Weights of a small GPT-style language model, trained from scratch on English Wikipedia.
Size: 11 layers, width 256, 4 heads of 64 (1 for keys and values), MLP 1024 GELU.
Architecture: LayerNorm before each block, rotary positions, no biases in attention or MLP, tied embeddings, capped logits.
Training: a variant of SOAP for these matrices, 225M tokens, 6861 steps.
Each number is 50 + 15 x the weight over its row's rms, rounded and kept within 0 to 99. Layers, rows and columns count from 0. The size before them is the row's rms in percent of the matrix's.

# layer 5 attention output, 256x256, rms 0.135, rows 0-25, columns 0-127
112:50 34 62 21 55 35 70 71 25 89 58 59 63 34 62 53 99 38 51 86 45 57 36 26 39 47 26 58 43 71 74 54 81 45 49 35 38 48 47 55 55 56 57 66 77 74 14 44 67 56 55 48 68 58 50 63 50 64 57 67 45 30 23 55 48 36 54 67 48 56 39 38 69 37 36 72 38 23 52 63 40 33 26 68 44 34 42 44 46 59 54 53 36 71 43 41 30 38 62 68 40 48 25 31 58 39 50 59 57 57 62 39 59 40 60 26 55 59 57 43 23 72 34 33 61 59 65 66
099:61 34 28 49 61 80 42 26 49 55 17 39 62 36 40 48 60 27 35 30 36 61 36 14 72 74 69 47 37 61 51 54 54 51 65 67 68 37 61 58 50 32 69 39 65 62 44 39 47 62 53 56 60 36 80 41 76 59 62 47 65 37 50 72 55 67 43 26 15 32 41 52 52 73 39 27 56 61 77 60 72 67 49 72 48 51 61 35 33 54 51 46 57 29 41 40 33 58 62 67 42 86 60 41 57 99 13 41 45 37 37 24 38 54 50 34 27 59 40 49 51 43 46 43 40 29 47 59
102:27 65 78 39 87 72 35 25 63 63 73 57 33 62 33 49 47 68 55 52 48 22 41 81 47 61 35 31 36 50 53 50 36 68 15 45 62 57 10 76 91 12 70 87 53 50 55 36 57 38 77 51 52 54 71 65 62 34 79 46 55 47 25 54 50 26 32 40 27 49 42 52 50 41 44 54 53 48 54 56 54 27 69 22 50 40 71 69 50 55 39 67 66 44 50 73 55 35 42 38 44 40 44 49 35 46 22 42 41 45 61 25 29 36 30 68 30 38 39 44 44 24 39 44 70 61 74 58
106:50 74 55 03 27 68 56 56 53 57 63 31 66 62 51 62 52 62 75 66 81 21 77 48 40 58 70 53 47 54 54 38 29 71 57 49 48 57 42 37 65 64 65 80 78 93 68 61 58 70 35 50 27 73 57 66 29 39 74 58 66 52 49 48 47 66 67 45 26 44 46 56 59 71 53 61 50 22 44 29 50 33 16 50 34 40 38 44 64 42 50 52 51 44 56 64 61 60 59 51 56 81 69 64 35 18 59 17 50 52 11 48 56 34 46 35 68 41 75 65 59 40 36 38 43 47 42 62
096:65 33 61 28 34 82 25 57 92 51 31 07 43 38 49 44 50 33 49 60 42 44 23 57 70 32 37 68 60 53 55 31 39 36 73 67 64 43 48 15 55 39 66 80 61 64 54 52 30 68 53 72 36 20 83 51 48 60 22 66 51 36 84 27 26 37 53 55 51 17 42 40 48 60 60 73 67 55 51 37 52 52 53 38 41 57 45 63 35 35 74 34 56 52 38 63 39 49 79 47 73 60 40 71 57 37 14 32 22 44 44 49 72 53 44 60 58 46 49 57 76 36 40 59 55 55 68 59
100:58 46 42 72 78 36 40 55 31 54 53 45 61 31 34 43 83 79 59 53 34 48 52 68 77 51 35 45 57 49 27 40 25 73 35 60 19 28 47 71 41 43 82 36 32 71 72 50 67 38 44 30 73 07 41 36 72 32 34 63 11 73 61 73 80 42 13 28 59 62 30 43 54 37 53 50 52 48 44 53 56 46 75 48 65 26 39 60 67 58 81 58 30 48 51 57 51 51 59 59 56 48 48 63 51 62 41 51 51 44 39 39 53 44 31 45 40 41 72 82 39 76 42 45 45 66 71 18
106:34 42 49 66 39 38 41 36 23 84 50 37 59 62 65 54 70 28 58 48 31 64 37 85 67 44 41 48 48 64 31 66 45 53 43 28 81 61 30 23 61 56 30 31 25 36 54 46 36 61 30 67 58 47 43 77 52 75 59 15 51 79 30 47 67 50 39 43 73 53 46 53 72 37 60 50 43 33 42 54 33 44 53 28 67 46 57 63 45 57 74 50 87 45 48 23 37 39 14 60 25 47 67 44 65 31 73 55 36 37 39 37 56 29 65 51 51 22 36 42 50 35 67 42 46 55 71 65
096:56 19 44 57 35 79 43 59 33 53 59 78 47 47 57 72 44 43 57 32 75 68 79 69 30 43 65 52 36 46 43 43 68 47 54 44 60 50 41 61 71 41 35 09 12 38 32 38 77 62 30 28 29 59 33 77 44 45 43 47 46 27 44 55 62 74 60 55 46 39 69 40 27 44 42 37 73 44 57 45 50 45 47 49 67 62 34 70 34 70 36 52 33 70 46 46 46 43 51 63 51 64 44 38 49 47 44 71 61 44 70 62 54 51 42 45 53 54 82 23 36 29 80 37 45 77 62 74
112:48 73 64 39 44 38 50 77 51 54 39 27 67 28 47 57 54 59 75 92 52 52 45 46 47 28 38 50 56 52 63 50 63 66 18 47 20 63 34 66 56 58 60 71 19 52 43 82 42 61 26 36 60 20 46 40 44 71 54 64 47 57 50 48 54 43 34 32 50 49 44 56 44 40 67 58 58 27 51 64 44 39 29 53 42 51 87 35 41 61 64 53 72 53 52 56 49 45 58 65 60 58 28 41 45 42 64 41 61 54 66 47 34 29 75 51 59 60 31 74 79 36 24 00 55 30 45 58
101:79 65 46 30 34 55 33 40 53 49 67 76 39 74 29 59 28 40 50 20 76 49 42 62 56 59 49 47 04 74 56 36 64 65 25 27 22 58 65 46 70 41 45 39 51 51 56 50 54 61 48 66 70 43 54 34 48 58 50 55 69 26 74 51 44 56 85 55 59 80 73 33 28 72 52 14 48 65 78 71 43 37 59 70 57 39 20 48 49 29 54 50 43 49 38 37 59 43 53 60 56 48 52 43 46 30 20 53 41 61 65 59 29 69 63 48 15 45 36 56 49 63 41 35 40 49 61 41
101:52 50 46 68 59 51 22 42 43 31 43 51 26 33 47 38 50 45 61 31 70 45 74 67 48 47 51 65 55 41 58 38 52 56 43 53 77 39 57 32 36 67 73 63 24 19 22 53 62 55 44 04 49 34 16 48 41 53 63 56 46 30 18 46 50 46 76 45 48 52 52 69 65 43 34 53 67 56 41 58 35 37 52 22 34 28 47 11 37 57 40 61 58 44 41 19 34 61 31 49 44 78 57 36 56 53 25 50 58 37 59 37 43 49 66 66 20 57 60 49 44 32 61 43 23 70 34 71
097:49 72 68 35 49 74 48 34 23 34 07 43 60 64 30 46 45 36 85 54 76 44 56 35 38 16 48 88 39 31 44 64 42 58 38 39 37 39 94 45 33 39 44 45 39 56 50 55 65 72 52 54 33 69 54 34 75 73 70 62 29 26 56 44 32 30 45 63 64 50 29 77 65 48 83 54 62 52 41 59 73 53 44 54 34 32 35 67 72 54 50 54 64 53 48 54 44 45 58 57 54 74 46 45 53 40 71 51 72 79 34 41 28 60 50 43 49 51 42 60 28 68 34 54 43 66 42 38
095:62 42 36 57 55 49 71 36 46 53 36 42 26 61 37 42 53 47 49 50 64 38 62 52 41 39 17 50 31 41 28 54 63 65 50 34 87 60 66 43 61 53 68 24 54 65 76 52 51 31 61 85 72 48 48 49 82 20 21 52 50 37 28 65 53 74 41 64 41 61 52 46 59 58 60 61 51 35 65 44 34 41 47 39 16 62 48 23 58 57 54 59 50 69 46 61 50 71 48 63 23 72 40 56 32 47 83 47 60 38 22 22 56 33 34 33 53 53 57 29 41 58 65 50 20 61 17 62
102:44 29 58 62 54 57 32 46 36 46 53 41 29 51 36 05 84 46 73 45 48 44 70 20 63 69 48 24 44 54 55 25 47 39 55 63 51 61 64 31 26 55 60 25 14 48 43 47 35 34 48 39 50 65 37 86 25 47 59 29 52 57 56 41 70 32 60 43 81 65 52 46 55 54 46 46 52 35 54 72 61 57 38 47 43 56 49 73 35 34 62 52 54 57 35 59 69 72 55 49 50 50 18 57 26 37 30 50 42 38 55 80 64 50 49 46 50 35 57 41 49 79 49 71 47 44 62 70
099:63 52 60 63 59 62 58 24 68 78 63 47 38 64 47 74 40 42 47 72 76 38 62 52 36 16 62 40 35 45 08 57 54 67 40 45 66 34 58 44 66 55 31 35 62 26 42 43 66 33 52 33 99 48 48 29 39 42 46 44 76 26 48 59 52 42 30 50 40 73 30 47 44 37 54 46 70 75 50 51 65 42 73 41 55 89 21 41 63 60 43 48 70 51 27 70 55 43 46 71 65 59 43 74 37 61 54 48 24 45 67 53 55 70 94 39 58 49 52 55 45 17 57 66 11 07 56 69
099:13 53 50 36 49 65 26 76 58 58 34 41 45 68 37 56 57 63 46 48 62 41 76 37 31 78 64 47 47 64 28 58 43 47 29 35 64 66 02 51 47 50 51 31 43 27 48 41 41 52 60 59 61 69 43 16 73 43 43 29 66 34 28 52 51 31 36 60 33 61 21 23 07 58 74 37 60 69 36 57 63 45 49 64 27 69 66 70 64 31 37 66 49 49 47 44 83 46 38 61 36 59 49 45 58 42 43 72 66 43 53 60 69 59 32 63 56 52 62 70 35 50 49 44 14 41 68 35
101:68 66 52 58 57 43 76 48 34 24 63 32 37 42 37 45 76 63 68 30 38 31 56 48 44 54 31 56 60 57 47 42 54 46 57 72 40 77 42 63 25 64 74 29 67 61 46 46 45 49 55 29 65 47 58 60 49 48 39 48 49 43 41 57 33 49 34 69 56 50 54 73 33 71 50 61 40 39 29 76 32 60 55 67 75 67 47 43 49 40 59 32 19 50 33 51 53 65 40 32 42 57 39 36 21 13 17 36 36 39 27 19 34 71 56 43 50 53 53 57 37 49 51 49 71 49 72 77
094:48 24 55 69 57 57 51 49 60 41 46 54 74 40 73 38 63 61 33 50 57 37 41 44 52 38 42 41 66 43 39 63 28 53 62 58 73 68 70 35 43 52 40 73 38 71 64 49 47 61 21 06 39 57 57 58 71 64 70 65 55 19 55 55 57 57 63 58 50 81 56 44 38 50 54 55 37 17 29 37 35 24 45 52 38 54 51 68 36 57 34 05 37 42 47 64 47 68 37 51 33 56 51 55 67 32 17 47 55 52 35 44 66 46 51 59 33 38 56 66 71 53 74 40 76 37 39 16
096:55 50 52 56 54 60 48 41 61 44 54 61 59 57 52 61 52 54 51 21 43 49 32 71 36 34 44 39 70 37 41 37 32 48 64 38 66 50 63 64 46 54 50 57 47 29 82 31 38 51 79 69 62 52 68 78 55 46 42 59 60 53 89 65 63 42 52 43 57 51 64 69 51 47 37 23 37 36 39 61 47 53 38 68 80 31 40 61 59 60 41 51 49 42 32 50 61 72 40 37 27 72 70 42 41 44 64 32 51 86 33 23 77 67 42 34 34 75 46 61 60 56 70 35 59 36 41 45
089:60 47 42 70 32 57 07 43 60 80 41 38 54 54 48 44 09 49 58 66 48 75 36 36 44 56 43 65 82 65 48 38 40 54 67 41 53 49 68 58 28 44 26 49 75 52 73 59 42 33 50 51 27 69 59 33 58 40 16 41 59 62 28 56 45 36 25 70 38 60 57 45 59 74 60 56 43 56 32 62 50 37 56 43 31 47 89 53 73 40 44 55 41 41 40 41 53 50 71 46 11 86 53 52 52 45 43 29 39 76 53 64 46 59 40 09 72 59 54 35 76 38 25 83 31 69 20 40
099:60 61 57 47 73 64 40 52 67 75 66 39 51 40 75 70 81 66 50 46 55 53 24 69 61 34 50 56 70 69 65 27 61 31 53 50 57 51 59 62 50 62 45 56 62 47 38 23 45 52 82 41 43 23 68 43 62 13 29 65 58 68 75 18 45 40 58 47 48 35 49 58 21 47 72 50 38 61 69 44 09 53 25 32 62 55 71 51 60 34 53 57 65 75 64 48 52 58 43 70 62 50 58 58 36 39 57 47 56 36 94 33 35 49 59 88 47 55 25 64 67 49 63 51 40 57 53 65
093:51 36 37 38 99 61 49 65 63 68 64 42 71 40 63 46 66 48 83 51 57 25 55 48 57 43 74 30 58 20 49 63 59 52 76 45 66 50 35 57 49 42 63 49 31 46 57 39 76 49 34 31 36 35 61 78 68 39 41 43 59 46 46 38 59 49 38 47 23 39 24 45 73 29 47 59 10 67 48 63 48 43 37 50 58 47 88 57 60 40 36 47 49 69 37 25 59 65 48 68 20 29 50 51 48 51 45 51 62 51 74 47 36 36 67 49 38 49 54 81 63 32 34 65 35 58 88 40
097:46 47 38 47 58 33 17 48 51 67 22 53 55 53 60 83 60 43 37 05 69 24 48 60 65 59 42 51 62 33 71 52 79 74 37 44 91 37 33 51 37 51 42 64 57 40 31 48 36 39 67 36 60 23 40 74 56 49 50 55 70 26 21 38 58 60 62 74 31 72 30 43 41 61 39 70 43 43 55 32 57 45 49 60 30 87 59 25 55 44 49 73 33 75 40 56 44 37 40 51 49 30 38 36 59 50 53 38 40 60 42 43 45 20 44 52 43 58 77 62 52 41 39 56 65 40 64 43
099:59 44 60 68 38 59 80 36 43 53 78 46 55 41 42 35 30 42 59 41 62 56 53 35 52 58 77 64 64 53 54 57 25 34 70 47 49 46 77 31 30 42 55 39 51 56 41 59 46 73 27 53 33 59 45 61 52 82 54 41 54 18 52 51 62 81 73 45 43 17 38 40 64 71 48 48 62 37 72 45 71 31 17 77 59 58 66 57 49 46 68 62 38 54 45 35 47 30 60 67 34 37 51 36 51 82 64 55 49 58 56 50 59 34 57 66 58 31 77 50 77 56 00 61 44 55 36 53
094:43 54 56 22 54 36 53 43 46 49 32 34 48 11 45 30 49 33 36 29 60 65 45 47 33 68 68 49 25 26 76 46 57 34 33 59 37 41 45 49 60 46 47 56 50 33 63 50 43 61 60 41 47 54 39 44 45 31 57 51 48 90 72 56 37 43 35 81 68 24 50 49 47 39 65 47 46 57 46 89 44 67 45 63 11 74 41 28 69 32 20 48 33 31 40 44 37 46 74 36 69 61 46 46 35 64 59 40 52 60 31 30 55 48 47 49 45 54 72 45 54 63 38 36 58 00 30 58
100:43 70 56 87 45 26 60 22 57 51 52 46 28 44 38 42 53 53 40 50 52 71 52 40 48 60 37 76 54 73 47 34 64 55 58 67 29 70 45 52 12 46 64 57 42 39 40 29 86 33 64 42 45 54 56 49 29 38 56 37 47 50 51 48 35 27 39 45 45 63 48 66 25 71 49 57 33 34 39 47 38 81 53 80 53 64 44 42 53 57 39 27 17 41 57 40 55 41 66 26 80 45 34 43 76 81 64 49 58 50 51 44 28 38 01 23 60 53 41 64 71 84 44 77 58 73 68 52